Weights of a small GPT-style language model, trained from scratch on English Wikipedia.
Size: 15 layers, width 256, 3 heads of 64, MLP 1024 GELU, 12.9M parameters.
Each number is 128 + 24 x the weight over its row's rms, rounded and kept within 0 to 255. Layers, rows and columns count from 0. Numbers have three digits each. The size before them is the row's rms in percent of the matrix's.

# up: layer 8 MLP up, 1024x256, rms 0.109, rows 381-480, columns 128-191
# down: layer 8 MLP down (transposed), 1024x256, rms 0.113, rows 381-480, columns 128-191
up381 104:060109132130164090102131125091125083104143120148101125145111167092106151104119102137104105109115138126166166114168122132109150088093171128133127121110101138108164166165160088112112158093103127
down381 096:112137110165132100136151149135102122132152125130121160167127175128133143155111121139110137143152140163148143179137104143162125131145146128100119117127133142122139104103133121139092161118133147
up382 099:095170117152142093153131130161142157081100144120120163143102108109138111146103108101143092132117137105100149142165112150142149139077153107121182132111129141129186113128150144123127147129113192
down382 105:115123081086125094114106141156134146187108109134121098119142107138194146147127142136126115128104148139143113131112140107106123165122122131137131146134148111138131131094098113091163110130134143
up383 098:163146146108059155122139100107144109144141117093130163151110135165117116076111148077171135116104139145152167150124154114132117114150173135122081120100142101121147088108160185131153113156128128
down383 109:150099156134149113120108127146123173116084123128132121148134114129143136114134099148145130101144140136091067113122104105126144139139129128137086113152144130165133105113154159120132102145102143
up384 104:138104135127133117133140093134108152158141126117102107127137125124158137145111134158128122106136125168141141080085108096090120134121140119154112134099148142102149149126161161102123147100140112
down384 103:164125120123174110121124111105085135122173128115175080150134119124141163124139154123106127090112145142113118107110094106117115113065128151122112143133091127085110114156115123121145151114153157
up385 104:131158111105122145104130126098118133112175139057168098139138135119129118071078125132169122116154118112100112096101095171112120107139102117114131162150116132143119090142086124143123124128119164
down385 108:113111145171116160107120094103158144104134124123099171153130155154119140126125113127108121146092133145124132108076113134163123109103149087104090174123123115145180130125118116114111108192107153
up386 101:169122158138087118113164134082101094140125112122094115149123140158107095088156138171144152151075136152124163134156128167162065126143094150148069155144116084109093112094158128155137123122132136
down386 100:094112104141099133149086188150134096180180119083154151108134092090114114155115127111142098132090121180125139077136176125115126127079114129168116123142164097112134145120141149107120127142134116
up387 100:151110125132145129136117155162114133111131161125145119072097174107089112100113142104107115127138120111148108143078146128126129155129134159157146101103139098097153109100134132104128142167160127
down387 099:096128089144159131150110144168148096144146129133118146123129129131114137141140122130128120116092139106085158165160148147099159138117112099146132151126106136156127171182155161130088087107101104
up388 097:140117101126126097096113157164139113136110163114092119107104136146093105156168147107114175100150140100124124123123129142134144132122156139112154139094099131115157141114122146142176163154114118
down388 097:102145132155153166138121079133156128104124090164132142118147114112182191145090128089126135147133079162154148106085101118132146142144137135137104081135154092136080145125128126165105134105117134
up389 099:150143142147121156197155159123133104100157140099115132147111148067110159116132129117107142142097133105107143104091110146100162129099135179130141152133129132131138140129109134133120182125078060
down389 099:119166110127125127143101166134118128154099085165162110104130195123085124074132160172132132115105160141091139139091134161123110144110117106128146126096195140109139090090086188115088101154103142
up390 112:147179144134149115094142130142139115128144134169162135124133163134100131137148149155125161114164135142165128112133104148125127075095131125097123110153133134093128182185104106127156147138127123
down390 113:057153155131133138117131166147117114139156109150166132141122130160149112142154115108130106122138154132161129161140076113117095122118140147098133151119127128105150119162118111128159148137089131
up391 102:111157156133133091139154118130180138105112095111143122172097152091127162138140161125139136194137142136086115132159125164135159110140137099143148125160098132095101147123093126116115181150122160
down391 107:121122089134103114138165151105138124141111130102109118091148129176130149148114144144119143096125129110161126122138133121108142139154145081112103169140160096122111103131138176158122189190150109
up392 104:133118068106119123126140104099179115142139141083204109102076134109152103143111154069096091144135118141122147137142138110158143147144066157179122105136126139094130102121068116108117137123131131
down392 096:105117124155149132154117148140096139134140121134099177121178122125127135139132099150156127134143146130125121131117140162094091132154135098084173145133163160123132163140185106134109087120140160
up393 104:109140092136108140131168142162119112163097144148156185097095134152049147125090145145106196108109089128092145162102122103137144086113117117179123137131121143118137141091127149133147100105125141
down393 101:116153128106099122117141129117099140177118137140147156133194089143109138148120102128111110144137114137096095108116144090109130105126133121114097122137095155113093115072119114088070155126125112
up394 099:156116100149096131114110085149130136115154172161115177137104183115080131160114140063124120133182112096092130131105125130142133131138093153097148141134101107121130112125110125137125130127155123
down394 104:127144142126111168127176142128142158150121130104188118116132114141127096086151132171127126135152127163133125114139138129119191119123115138125163117158145119148159146141142121202123147114168160
up395 103:111082132087143131098127156124135120091127177116075141103132143107103092164125133132139136109102076107178155140106161127130099148129154134086125111075118142143117101096131137167154109160147145
down395 094:116164136125127123159141126123122123188143081126222128114153101168173120143103123127131109145068125127110128126126101113115124130128121152144188145186114106128144112155132138127092138104119110
up396 093:154155122155163128171159086135114104112132109145118136121161156109115131112134180116121104132124213108105169138129122118088141095158115112133130094135116128161131138157118111119139122131122093
down396 102:163119118121134122131168129152130145138101121102098134110155114146103142162093099111117092131092137146133112134156149127120113126113157086107119120109141111115106138116123123152149152134085201
up397 097:128123149147098117122101112120132132064150086122128121126116095140122145117160154096124149123129128103138127121099110105124133082159134120138085108107113129097100140151079150105160151129141156
down397 099:152113125108073133151105116117109121161188153128144119132138115135144139118131128092114129148126135118108119134135124133116077145095123157128136108123148098129141119075171097133143106121149119
up398 108:096096167135073124144095125132105122185096133140124133108101123129148130121121127116100118106136127143121143119140131118080151114120114097119143131122065104143086163121111140152151130139126145
down398 106:096149117127106104119180099096135114104123116127120099091119086146150138139143135190135174126169117147133111123128120114129164164097140125173108142127120128079144101129149122137121143138118160
up399 110:110094124096118102114139114133153129121151206150118143093146080116088145123110098127125129106145128139111153132116160138131124162113152113114131105120182107106136103122121104090164112155127158
down399 107:124131086147106139084071167082116164129135176095105184165153119091139137113168108118094115110162109137122136155126158128161094153083151103135143145102102103130140134108133155181127133050140117
up400 096:117100124167143131070098133109136117130109106129063135172092107103094139121115074139108149177165162143133117156140134146115120151141116099131071116124125155107080146129132135131136127138165118
down400 101:112099074100112159156109125115117138115088132098175132125076129128135120114105121189118116158148124148098127115147125170127138125141071105164104076160122104115097167101148136192096153125130157
up401 094:130166136124120145079118126122141146098069142118164123115073128152122124124125124151170116192126111144127119123104159119137183171061130102147133103121067108131092137164146189132118087140108125
down401 094:146083114146113115140163125076126099155118169112114095140120108163112128122149146143134134074100123139121145108110132087103142140157121132110082141139089132107141175114116126128128118095138119
up402 096:154096090157146103080101125106141139136112138106115136119090129105132100101192139089105096144108144156125137110146107136108168118133143150071091103053116158125133121152135117093119140124133121
down402 097:149145105136116149126140141190196162110107132108105142172093172122146137122096110131149158112137159151084095157161128147170130106116143108145124109141188137124112131105133148140121103102126123
up403 102:101102101164112134089129093094131123111133171089130083106116125107107058143147112132124097113098128105122088129172149135128150072142140143125113081120123141084132134149105127132139147143140099
down403 104:101170132113145135165090130117157135148092115158120169164134130123088119115145146152140135126149142132091150131115104110163107156092114123119143187127133128153110134063135149111108111147133133
up404 105:102099124119140102141104108075142098122160151122105148157148097136122163135152115132116112126120105174124163124118121142138125130108169128126101160135096093103146126160125118137137100116142129
down404 094:105143118105149155125136111124104136125091104130135155123100127109135127146114111098082108143148119088143116143113147162128119126150136109153126126119155146102141069131149121113123149107114153
up405 097:113146138094134124099108111089065121140096108138145146142132158120122136108139171088105158126142104120150168146170163130151132129087161109156088138146141172103113118117122126110095131117152069
down405 105:196116082126118122141118138134106123081120146090119106147112103094118146075141131156111108118139157172137131107164116108088148115141149105149084144106179140138139109147117139129119134070114148
up406 104:158162137091126133138126092131159127086106146115111128120102153172134200108133119133144086152181129163126127146105080124136109097137134098141114102123127172117134097148149172145144127121132131
down406 102:095087159104128101087151109125070129102114118134128146155094096148111142156112109095109155101146123088147141192100149128138132165129149101111121148126134093138084125129119131132118174133135127
up407 102:191120116122106134108143138171096142127145132180115135107144172105133137133154123096124176126128126122096128146121149132106105145143146106094116126148108155099121110091147109146092091124138111
down407 095:174105152137131143159125135150115176109112120101114123119124111135083101103121129121165156145118149157166150142171114161125148117153141117069140157149153137129103184147121103106138129084101110
up408 104:139118139145078059114158115089135121165087124147129111093068137095127121118160150130157150117074123117105134114106126123131149139145116142144122079130145141147116129102137125146117154175106159
down408 100:092140141101140148175129114135090134115130136122134155137164075132098150097150104117138114109092149150170106151140117142121105109109137147169148151065103137116160146110168136134111155089110161
up409 099:144143155152147094112121125135112091135121099130120108164134127131106129112079139145137116131134123159131106104125113103151125108083118184135114119145123100107168103199109112161133130107115133
down409 094:116076123137094174110174135115161165113132096139135082109161103156100110114190139117138148084120161087129144119103117127119159158136100107140130151115117124126096124134101126144091117106139167
up410 104:122158161127177120109129114136124156153177104148146177122107127175120137132095142156098129093126152149164151142157115104179146129121119154123119115127095140121131119142138099154110109144099118
down410 098:140114124147075144137150104137135093131116164075093122123106112114142101159171129092159140125121123106131099094121156137118112113112128089093121109127142143172137140152146085122133153132135101
up411 095:126088113138084146097130124120149146121130107099084140098152121147097105099122135123122113111131119121162131143121115103134147186162140122118096106076172147116104215154167111161109111139102097
down411 101:115156112107131097090113120127126151106179106116142152172142142133135129131132172135129157137143151159113110138102137141166147145138127144165111146194138157072168092116120115113117144122125140
up412 104:142120087117148130093174119132155106144128139125098118132136139093110129136138129074127113113196164156104087130131154118124191102110128161167165090136168140063163112098169135171157093169146151
down412 104:094133119097130142159191132127130113205150118138166137156144136112111161109135134127130062146135146105072131170112116100120119126123113152167156077155179073050132141129139093154155155137153100
up413 108:108149093106102085139089140122097113132136184125147100116114106143125137117126118076109111130153128145135077183133089143162053184177142102100145145122107162162073136116146130117112141142150098
down413 107:114147126139132101156122143117134168089096127127151147096131129114107182153122100126142168166141129141065142147128102108131134122160141157133100120111098090154106098123156131137167134167129108
up414 101:142130128136141096129137114137130132161112166112150117130119120145147115073114120118140089126141100125150164085094144142168115128093124110159154102122141154139140156127122117108124159116110127
down414 106:126147137137099165175134079113093119099123092132112102164169103168163122093192126120082135113128096117150157115138172085117070107130110107143106097106173129117163131159140155071104135087127181
up415 098:144101114137174179150146133182114135167184111136118161130104114120131123141127112141110122131138112133116155124129131157161106098127133092133134126114110114133118115136135122140164179118102124
down415 107:117094162162125157146170126112134083131159101152104171146092153177112113153151135128179117124139090120144141157087133113118074148148136127180154125146111125113154139128121106099119166167155152
up416 100:144165128171110125151142117154163134185150138125129110128129125094114129133161151099149148113153109072149112147133094107101116129129114115118119094167131168141125128168100130111116134153159116
down416 107:079128135127125137135148154094101123147126122171144133139148132106094105123110155132105106129135111098108124121108118102066117132153102147128101152145141118107106073145152118078185151154138127
up417 097:149071166148171150119127119141154130137158208098135129159150118126136141155133134154114126138101101139125179110138108131112136106171113106160110179159129121137131129133126115097118098097107139
down417 094:080185106123115110158153119103094115151101107134148146151077163123111136116176125113149092130157159133138119155128090161148120127084162148188132117084109113142098122139149155166137115141196083
up418 096:121158099154170100134107084095116163122114139116129118141121116157116117095132093134122159132131108121158167110085132132151136160115149107170174106103130119155151161163131132116113125140115130
down418 093:116121129113151152113120144138133153124122172118145100121117117126125138118147181113154085146170142145120154101135101091127152093125128133097171158154146119115107135099141149139128124108141125
up419 101:122142124088124173152127128130100135140152086161081120157108106147115136127161138121164139152108129120142169166129110117164164184095121087126135114147120129105115093119169126106154100117107114
down419 102:148161117121140104181109152115122122142146146127144065169082139159097124084136170172145110159129128135103125093102127144093080127117126124133157132153153117116121127111107139133151098115108112
up420 095:148111110128115117124149120097118083122128164118132135180118153119129146122179102093171148180123142163174113136131141073124117117118142120140097158142126136107139102094129137124096145051112132
down420 095:131139085129142106168132139088177154102126141178133122084143152118128118104121129144128144130140172151096112128155151132089108143095100131104142155108145146142101139130135089142130123115096106
up421 093:154134097105125122086094177095106106121162106115193114180133150123164091123172117111145137129110149100180146138130145141128167167105133109116160145109133143116141110137127167096090120130110130
down421 087:100119142096121134130139092150160174145087187140097062116141104142100135126149133137095129124118150134143157116133107142163086126120103134120111126139133121111073150139111087146152140133181149
up422 105:134122125136099135125083146131108135078164150156119080126105140134156101137142134181127149134131124188131148160104115111145091117088119104160136154109149137145117109145133108167160121131149148
down422 106:133084131067159170136156137160086118175109142154153108117095124149096112117080186148144151144109138156090143145109125127095122143090117110143122141131111135131117146114141117131087127170105164
up423 103:120076118143173135084092092087126177132140140094101123110125116136092133143110127126172132143129108134145151106140115139133108146099130146094146162159100120182129159175118144099065113146177131
down423 095:135120157138161145130127147111147174119120126123146142158109116118142101157145067104103127135110153126142110160085119118118114157143105154111142134153129155085134108132141138113132121110117112
up424 103:117108097103086113146126116146145119125116121140144157166139176142127159111151125180132128138101126119122126075078165076113184141161089095116122110121106149140141124144088082155073154152117133
down424 106:125112092146113096120134125082159178155117111137144118157124103114162158164123118129122166105106097128138136118116132096132140122168127135123157114132135149122147122170156130160086107107105130
up425 103:171098141140119133177101179160129094103137151110128111115097157097144120151102128111082097101140191157160150133128146094094127133099143135112076109149110121130130157127111120106079153098101121
down425 106:121123125128128122146119106139136135121180128130147153100144155133129146125134133115131130098116143118136129147139116123121093174129120127107096105165124134175178130120128087125140120106100083
up426 091:154157160129210128103132150098083114143130174104062104151159158121115131156111128117108129165127115126151124172143137129146135138140143134160151126089128128115114121127101108071102146130104091
down426 102:120108112109077132114144085142153124102130105123152131141082101149178114088142105118149110113129151131092130108149135137133130130118116135113117150163118114132123136138159160121157111122136178
up427 097:113134111118107159132136102131130130172143108078081158112109121111128109125150141087099143113148125124134152130160103132128077145109159138104175169102121128101116118114147160111151102135127121
down427 098:132086158115148116106116122136142108098124161148131151104093105152102137142099116125155094132139106126114102114132117103122110125154139130151087142125122126153126105165130104127141123141170129
up428 091:122103131142109128118155136186169101100105114161084115148111111100126140124111148091172149149145146094121111118136151113117111101121094123123119143192118094106108154159120132144194149100154099
down428 087:117128127103151148154105125077080147174143108128107152130107113110120145157164123124091142141091074189100128132095089118096137123160150145160146089102175175139120100135113070095054130112104152
up429 104:164143159131112126158123123138122148108126151149121113118140099165104147103154135179156108096111097116132159147120128162175128159114163117135133130099092142147132113175124121122171135132114143
down429 100:166099129107156156200101148123116156143136115146132187146132077135165121164157113140160131191111125133148146117114131119109141118144141151137160090119131150147119104142131131135147142116075105
up430 105:109122163168115137107118148107112164167151204123149163121103109109125091105136132186165086117090127120126153109161122120106147133166153115126121113077156132130113119092116128161085099131132167
down430 098:116158143089080138136130123141118139169104067092103094142165144148115113134102159126123114145118102156141089126087119161175118128128110120087139082134128179090149178113121101086129128140112135
up431 095:086133132109116069123166130171175105128131142144128120099138136113142101109137120161111111169080124140150107151160151143096151105145155110133127142151173141135121104138110160137140136153124140
down431 092:128138140109159116148134139092120140139086181100142111095117101125141116170124089150161120135152102065147111135142117130127173108122114172144147129155112084127159127081158121126108142124140115
up432 105:122111127173099163159149142155121141166134162139095088131115147160134151154115105126134131113143095144144191148118131122145162123117129115139124088109108121151155120110134138151106124178162159
down432 104:158170128118123168162147085168128143135099110105121138143138176103104150138111172138136151146080123115102151161125142124140127090094142119078141154137099114098148137129105132120097148069101125
up433 097:168152135140101150108148155096136130134160120145139154090124078115144185118152084150090116163155133108090123115124129135106130137142166166143136108096112129098092154148131128124092152173139123
down433 093:132117159108141098090131113134133153183100120122135134174111142119128090130098143158145106079133147121124114128115178134141107161076072109157152120171131190165108107090163146151135112147138093
up434 107:158103123122167144151125140159110150086127153153156134110118103062109127116134190132108151105154149109150131108132131161122097126157137112143139133131088089165112108163115112098089111134142139
down434 111:036128142127073082096140157123089129084128110147100136127095146146146147143158097102137156104137096140117113110172085131128105145109164128165146114092143139152150141118110130110118099139164116
up435 104:119141117144155136094145132131166145096097159116118094110108198157138181123086134106156130099122109124131168090142088091098127166160147114103150161132101141109121149116133119120111134126103108
down435 103:096166137141095119153124147150125134146142152128123134102127113144114123141102127105143090121202137167158067128119131095123122152121169137131141153133138166135129157120148117128147130100097136
up436 108:127165145126098119099107137112185130150128141194118113127125121109120094109128155122134143111161131137135134136100136160157144147082128110141097146137176120133095135126127143149113123151128121
down436 116:150144134111126094130146133117137166148120127154119130107168073169131134073142126162093121168125106127118174112095087150125081134142130119147070120116136078117127093121111135132117101126127116
up437 100:092141113125114086119128184099139129143111107131099145121136141161106124115119135152159106148150119070131176130123096144120120135142127092142119069111123155151068157159085149169121147154124138
down437 096:123145095101089169171114110192141085137134170110184122148125108170140105120157122112115106111123130137118136171112116146117111133135142179142107173138127126109121094111174131123140214126144126
up438 095:090100131137138142112106135079140089165125127117139146143124156127147179102164156139121151110131118112121099175121140117134128159117146127136160119126129168143127130124117080119096133139136131
down438 105:144111119061101137139144139134114091177094132127103121115149138143121143088132131137170093138159125119144129105137108107126189124124106089155181176158101185143135110114122091125090133132142129
up439 097:085103085112108132097143129187102117092146156151110146124106089083137133141107152129159184110131146115142140170120147155135128167133082129099118121116110133140077115138153093125123166115143135
down439 096:122105134145139124081146119087174101179075081119142152174170129123145146155131155150099111124084164126160095100172124116130151195099145173121150118156136137111199168128128142127108152080110144
up440 105:136088106157188136121125096147154175122109141104130119102131152129122081131118150121126135130102180175121102138093123147073120153144111140129129118135114151097074126113125148158147107126119148
down440 102:097141095149096116161076114147092125138157148092121142141126119112133160166150121113150129118105066131132128170104102084136109129136085097147156089086111136154096116136168135086130151091137131
up441 088:148134091122124082144147102136130137119131122102181118131127115119146132115104116099141135107144151108136133182120169073114090194102111104125142106101127151156145140142129124140129139133130127
down441 080:119131169111122160098127109085128114155116135146135113084127138124094128140121105132121143078119096126118125120115099122154163107110144136133127133106126104102124130112113117097116117125112095
up442 100:090140116105117125119145120111121142137128132154111125124146142129127124108116164152155107133153155121130127148098117115132160136115139113101144150124090107200096125133158116095113083164109122
down442 099:152137140140141124135164113119099135108148119121157153139143076148177149133088112141110131137131108147161111148134088111086096102137141111159134101140142089149137126098167120116120175126117109
up443 086:144124153118145118142121121099093128112117102131126170116159124120106125158141103140128130117130182089126112136147130093113130153184131117115163184127108139130164096088136136168109114112166127
down443 081:164097131102130176133142137146096133152131087139088120122151135128120117109133110136128150102095164158113144138093116111102138127082099110142137085171157146139140146160111131112112104093133094
up444 101:141153126092089123164157155145125123109149172118097130105101127123101117117129176113091089136169143156119153141107099146124139124113157100159140114134124131135139113138122146158116074160129116
down444 101:130106107144105095113096170124157133108124104173113133108101082144070107128130148110160138170110067080150087087077120161154150115159148124121099082168099144132120097127150136116115103152112115
up445 090:140144126121145118122123122151088133131155147101148156164156117152146131122126114144166131116110116142077134103161103144198146102175127153106121119146129149141136136126089116103114178104137155
down445 090:105135138135151128080140132119095124109092151128154117078143126112131131140191112135129094163086123131110169116123161125128150116123112116132151129161138134105117159113151116185135097137107107
up446 096:157158135119133099135083179151126150127122118121097102108093127131121052150119137142126126128138128147109121122093108153139117099165151097120139147104106111138115138171135137126114079143125153
down446 108:139107146110139143171152144124109151114143174167138097126138093121144117169115162147061159176129107095110127128124146168187146123125111141120153123146117145145144118120173107088118104156128137
up447 106:137106113135118144132106093129119161132135131127121106144123120173135120110129118129096168164113135126119112127108136135164116061092107097125095128061148165163133127103146139133135093152137152
down447 113:134109059111108136141112099127112135137134140152134133108116104105131136121142123100097132083093172122096116109124145123127136158128070099143177114126141190087115087111083112120132137159129124
up448 100:046136095113178132114091103141180149109157185160111131087178147131169128098104127088143071143133088112121100139151131136125113120134147127106110131083088151096173128102123121115176117138088110
down448 093:150108116151154137122126174120100182136130132111146128138096114121127107137140117101145156116118160120092135149128135140154141131126104166112084126141153087129135164088109157118094122071156105
up449 106:123132125107125113106121148156106126140144148131110130142116112116090112110117090125138157141149125125115115180114107151131110168097060141113119185112145126155103134122125139114138120103168150
down449 099:114134133105147120114083104122145146115108156134117098106113117131142136139093105137122128192100125135135126139137117148127118143108122173129150109091139092107060079113141153090145160110128154
up450 102:126119147119147098196136107092126147115100132100132149147117122179127094132135144104128090141139085115140100159106087141164140159120134086158138137106108139125116137136092121130129129120128128
down450 114:161144143120112110094112145155102087098138134131155127132104136101115144165107150123135144139115114078167098175134135119166146112111112140152096147184157125152119103145120189129145126107138127
up451 105:128122116082114119139161116117131092136156151084123120140139171152104127072110177152125141119125118126102115120136166141136141140145071117109073125141135110114148130144100127101140187092087113
down451 108:135135101130117149186149148113101151137100104135130132105104105101110153133129128115114143148096131135103121129133129148132112108104106088139088151116179118121135117143121155165161137135087136
up452 095:168117143143087137096119117113109137132114092102077143127101149180118102111112109169131149121155159166119112112114128121114118118141096107148128082117185141118134113151138138115149151145139106
down452 101:185147172147133154101101154105115143119141131118113139113163078124097118137097170075108110145128167100120156146097082144126097110148131107168114095115145114079102127169131104127122175133103105
up453 105:146095118106142114158150169134124124092181131120143150102151119110078134114110115124168136108121132100158121098135146185113116116115104124097118130088140131091144106132112152134134174125143153
down453 108:101097154171122154162148136165142074123123179145116125139101106156144111138136152117119115134130099165108143104148085144095157113144130121129087120134097137132139148091112178137135131162129153
up454 091:120114075120099119131153117120129161121154082132085132148123138120103138148106178102102112134147131108124149084137174090132118118185135195094100115144135122123154113110137174147142145125097152
down454 083:185155164148119125120138108171121104169136116154106092099117160158183152117165088169131153132088112109110100132162106105128116158099094115143121097127158110120134184149119144102124100141152103
up455 100:099130143151088092154128117109112117132142146149145192128097157148143081100141139118141110161115133108153151151130137163150137134096122108110144112106164152147121141101093098131139149126095122
down455 103:137144117130148120126120154150136143118123133080127166134099160131115117156158124136132100113119114132104110137152155113131100119113131125129123133107137182160141118126157177122128133176123123
up456 095:127155136134109105095154159087135147087139138127135113113138118147103135160100144121150160107106095097125141134127139138155070125158120123135103128116116092162129112161120158132129120161108168
down456 095:160139120168130122126114149104132117109142132100095143164138151117156099136156124127103138122124121185136126120112126118121119121089089112116136183094116123125085132098145093109144133072124146
up457 102:105173107132169089122072148104127156113135109142154097103089080083140103109108121156154132113093147121092142110123116132108136136133102138104122130106128127093158125143082133149139079146086111
down457 102:124149132124109136129162150134175115146067129107138129115120121126107166112158150138115115181135171169146140129102147102106113129109131139147116138118119115095135105121138173142121115121101156
up458 101:132153124141096087091133124123168126118133155134138131171141123108126161129122156166137149141127145122111113155123120121154069111182128145148133073130079163118121090132116139205085168080166142
down458 091:109144133109133118146089142076079143156159134133165119120152112098120108147130093086092124126145164169133161138105151096115155159143174116147135162088150097139117125143146114102155133144090122
up459 095:103114140161137115127132120106144094156124120121126090145141110178110093128142116147090109156102153092129101132107147165144182145117109107138083148116163105102076128091108135100146163138138115
down459 095:113096169116128127114157142136126140102111140143136134107197095144144087143122118124083162125105145100174145119162108127169125097150148111153161139140151105129089172141140113157174130130111128
up460 105:135121131140187139118112100072125122144088109148137132129153139139150125085088156143118148161128097091130074128154118130133105107132131160107116146119122167141093130098108141138156165142101150
down460 114:147129143144109107141113104112144094169106089111176156092145104136105144126115133154141159169125090148090120109132122136155177138162115132132145096152150166145141110114110092156110167138100118
up461 097:155102121173149159119081141129162123145104099081142149098072147139136121085143151149138096111100182143124107121138178110131138157100116105112135111179141125172169163143175105127122119087125147
down461 099:116194151137127122142140084140077142167121172101162156169128162103100146151128110131110099155168137170131074158106114150124170113123104143134124120130128145124125133097120136169124134123145125
up462 103:107125110154092101127172131150096102156150115139135152119144157115101170138110141098159150168088122087124096110152165088094136137119151115205126125101103156144156142116099144143146123117138142
down462 108:127178126129107108091121125122134111145127104135127120071128130117134158103089123117165129112125156124140111116178203169188162150126135142109120058110100130148102131149152157116119122123159100
up463 095:119140154129154118128105133109155143120200125156131146103123124151173146145134149130134175132147104162144100102129127130134131091159159124156120112116087115124147105128121097120140130144120124
down463 095:113135107123136147159115140162113170108106108140091109145078130143137119136129126106117117151163129096124137120159101117109177176138106172124127130106134098109081123113100065132112135130116094
up464 098:116129153122118140157087120170125134107114118126153133140125131178133115156103140165137140137145113073123173113131118134106126114173069144134166100130114097142134132147065129150117129137150075
down464 093:097135130118080069124140159106136144094164122109105128145143087108123090148151123126123114154143131174113095149101156168127172110078170158161111143086087145144147115094122112127123158118107106
up465 097:150102105115146131135162171142099114144085129115131152118107153141169107115139166093158145139155120138109116135113129113081131134167097146135117131106103131093153096173129138126118151100096134
down465 105:146137119132102140097118158083127172124135152133143171125124095144118150131147141164128120148126129134137143147100123131116114110149097120173106143147158166125102130118144143136136119143092122
up466 099:144145126124119117182123109145110107153107125159127097157141113112131103123141145141133115144103086141151087113131113110114147141122123115128125136099153153101112106157110101121109097096060152
down466 094:133141116114136136084134089132132131116153122119116114096118131150117046158117089118123118135174154137089129140088124127150112126135120147095123126132108096105153111083157116134170129147158107
up467 105:102148120114134151130169132121084134106112095115108106167125164102172162081155138154087133126132079129144152101152171102132154096071113148135149112137106153118160101160086171114158179128144159
down467 109:106122089118125134115109121102096101126137128103155113112119118174114187131095136163096152158126097127144120089125167150128110160100141136125131094123144099121120096118109124127150101117158153
up468 100:112150167136075123142164150132144138105147189098135117098152152170142108105120130126142140157133093152109124151118154122107128141118148122174099133173135158119124144153142126106083143128106113
down468 097:119147125118175102186142121141083107109162096127164135129078102131137164155129153200119118112103141092097135108124147129163079138117075082117172140105072123108140139092146149123129138132081108
up469 090:135126100116164132143133169103146086137109119157135093153170134132141107106135156111134153146107154085143087074166128114130127138160099154091108158117128152130096111131160153155112136152157140
down469 093:123113137124149142119138088122143121169144117128098136089073095167170123149117116138163116135140067114158099167098109125134149110107147095142110102151096155113145128160102084134150111158077157
up470 090:123150108113118093110088099118143112127108096168060139119096131121123096110135087126147078127105124138144149134096138113101134136129199133156154097116084106169143083073110149082150122096115138
down470 083:139166134143110164120177143106123141111115154081148135123145162157144130143111128130138129156173111119134109115145123161165119117098100079114122156161136140054106160166124122157105150096124114
up471 100:125087127120117152115170116125142147135115129131115143107098138168123117133128132144147136140092122071113134103159136090101153124120191088163138120165092143136123179143115119138127084141131128
down471 097:117163135133094113138110117139071122122106082110110126133093089134140108121149106124141143106148107155125156104112133160139078139132136105164044092123161110132115093166126112120094155141119159
up472 103:148082112149080095127083140143134124138151095128103117131162145155144148101138148147130134140120179132139130113145129129134153151171160142143152138143106143127114142150109133158110127181103154
down472 092:119098094075133129110099126141142137188108119119163136146111090151141111127094109100093135141119171143138115130105162105122127154093110150124160113140159126137098125117140140114159115078134122
up473 105:129114127142114161090146126180126104101135126120138100138102102119116114125154134062125136104105113129070148137110110127090127140148111079090135134155130145106131130170115108088105135119128121
down473 104:097120096124071126127127122144131098091096141163135093121132112113127095117075123130172130094090094104133139078131090153088123123128118121104139138137067108124117140106176161101139140130148105
up474 089:112124131121114097159148124139141121127144130136116093125148121101122130117131108130148106081133145133130116171120169173171134160099137138172134161125073127144117146073159150116157131137128100
down474 097:164140142106114166059143136141102131117134121138088140122120141139132150132114130118157184153148103125186072130136156154112154079119106143138091113109148104096168133143121108137113096093121127
up475 102:152138121139113134154136108088129092126092139145135114130093177063144111142157125103125144165151095132111115156130136099122153141137150106148108119129136159098151069146119122154121143156128100
down475 102:102101102102155145083135143106144108158103084155095126191099095153128146149106119099100119119119134099104116130121108087130108155119130134118140145141105121112147127109202141119131118119131142
up476 096:170095120135188114132102101097118096133121145115130165130125130126141106085125135078113185139123134114107128129171086139146148128103152107086127146142111157111136142151128124135098119137123116
down476 093:124139149133151174122125132145112080137103099119121180137082175153086177163108110132156110164119125108140142138112129140113113197122110095187115080157091163137143115130092118125114108122137138
up477 085:102094120117126137133107134117131101110133187123154153133136153087136135069130145084101134099149154111144104111138108099136132151117082165163101126133124172158115162155143151120150094117109126
down477 091:137184154124106143162126133156159131172118120155115138128127130132151103128149120107149100115034116140124108116117096094125137113121115116145134158118119096129147125159142157113129132144113113
up478 096:123148108115130116111156120109176135112126204148105160115140145178163122121148146137163120141137109107114124103156145144145120130113124135140126164152139130118156131113124129131097096130044170
down478 098:120118116110134117139117160148159130154121138156148127117122105111079121053124135130130133050145155147117110110135137113110184131100122139140115105115127116126100159132137052141095136142146144
up479 101:154092153147117106157136107113096093134138115108101155134104128140153128095131141137094132114156128103102128126105145095126119130142142119152111085112122102143096103158080119110128182138116129
down479 104:152175137130119119112092114141161115137110124141155114153120132137117156184134129111148123151136113139131131121094161157112125133122141166135093131183128139137171142120106132123170096155097087
up480 097:112121161137148103135174132090161134059135123126160142102116120127138136148177164089115194123116124112088097140151156138141125115101108114164113129129118162164142095137124128123118108137109089
down480 105:132127108134130102139147161160120124103117109125141167134136142118130112124107156147061158151184117054136165108122128119114121133143072129115136142138104161096133109123119134105132108103102082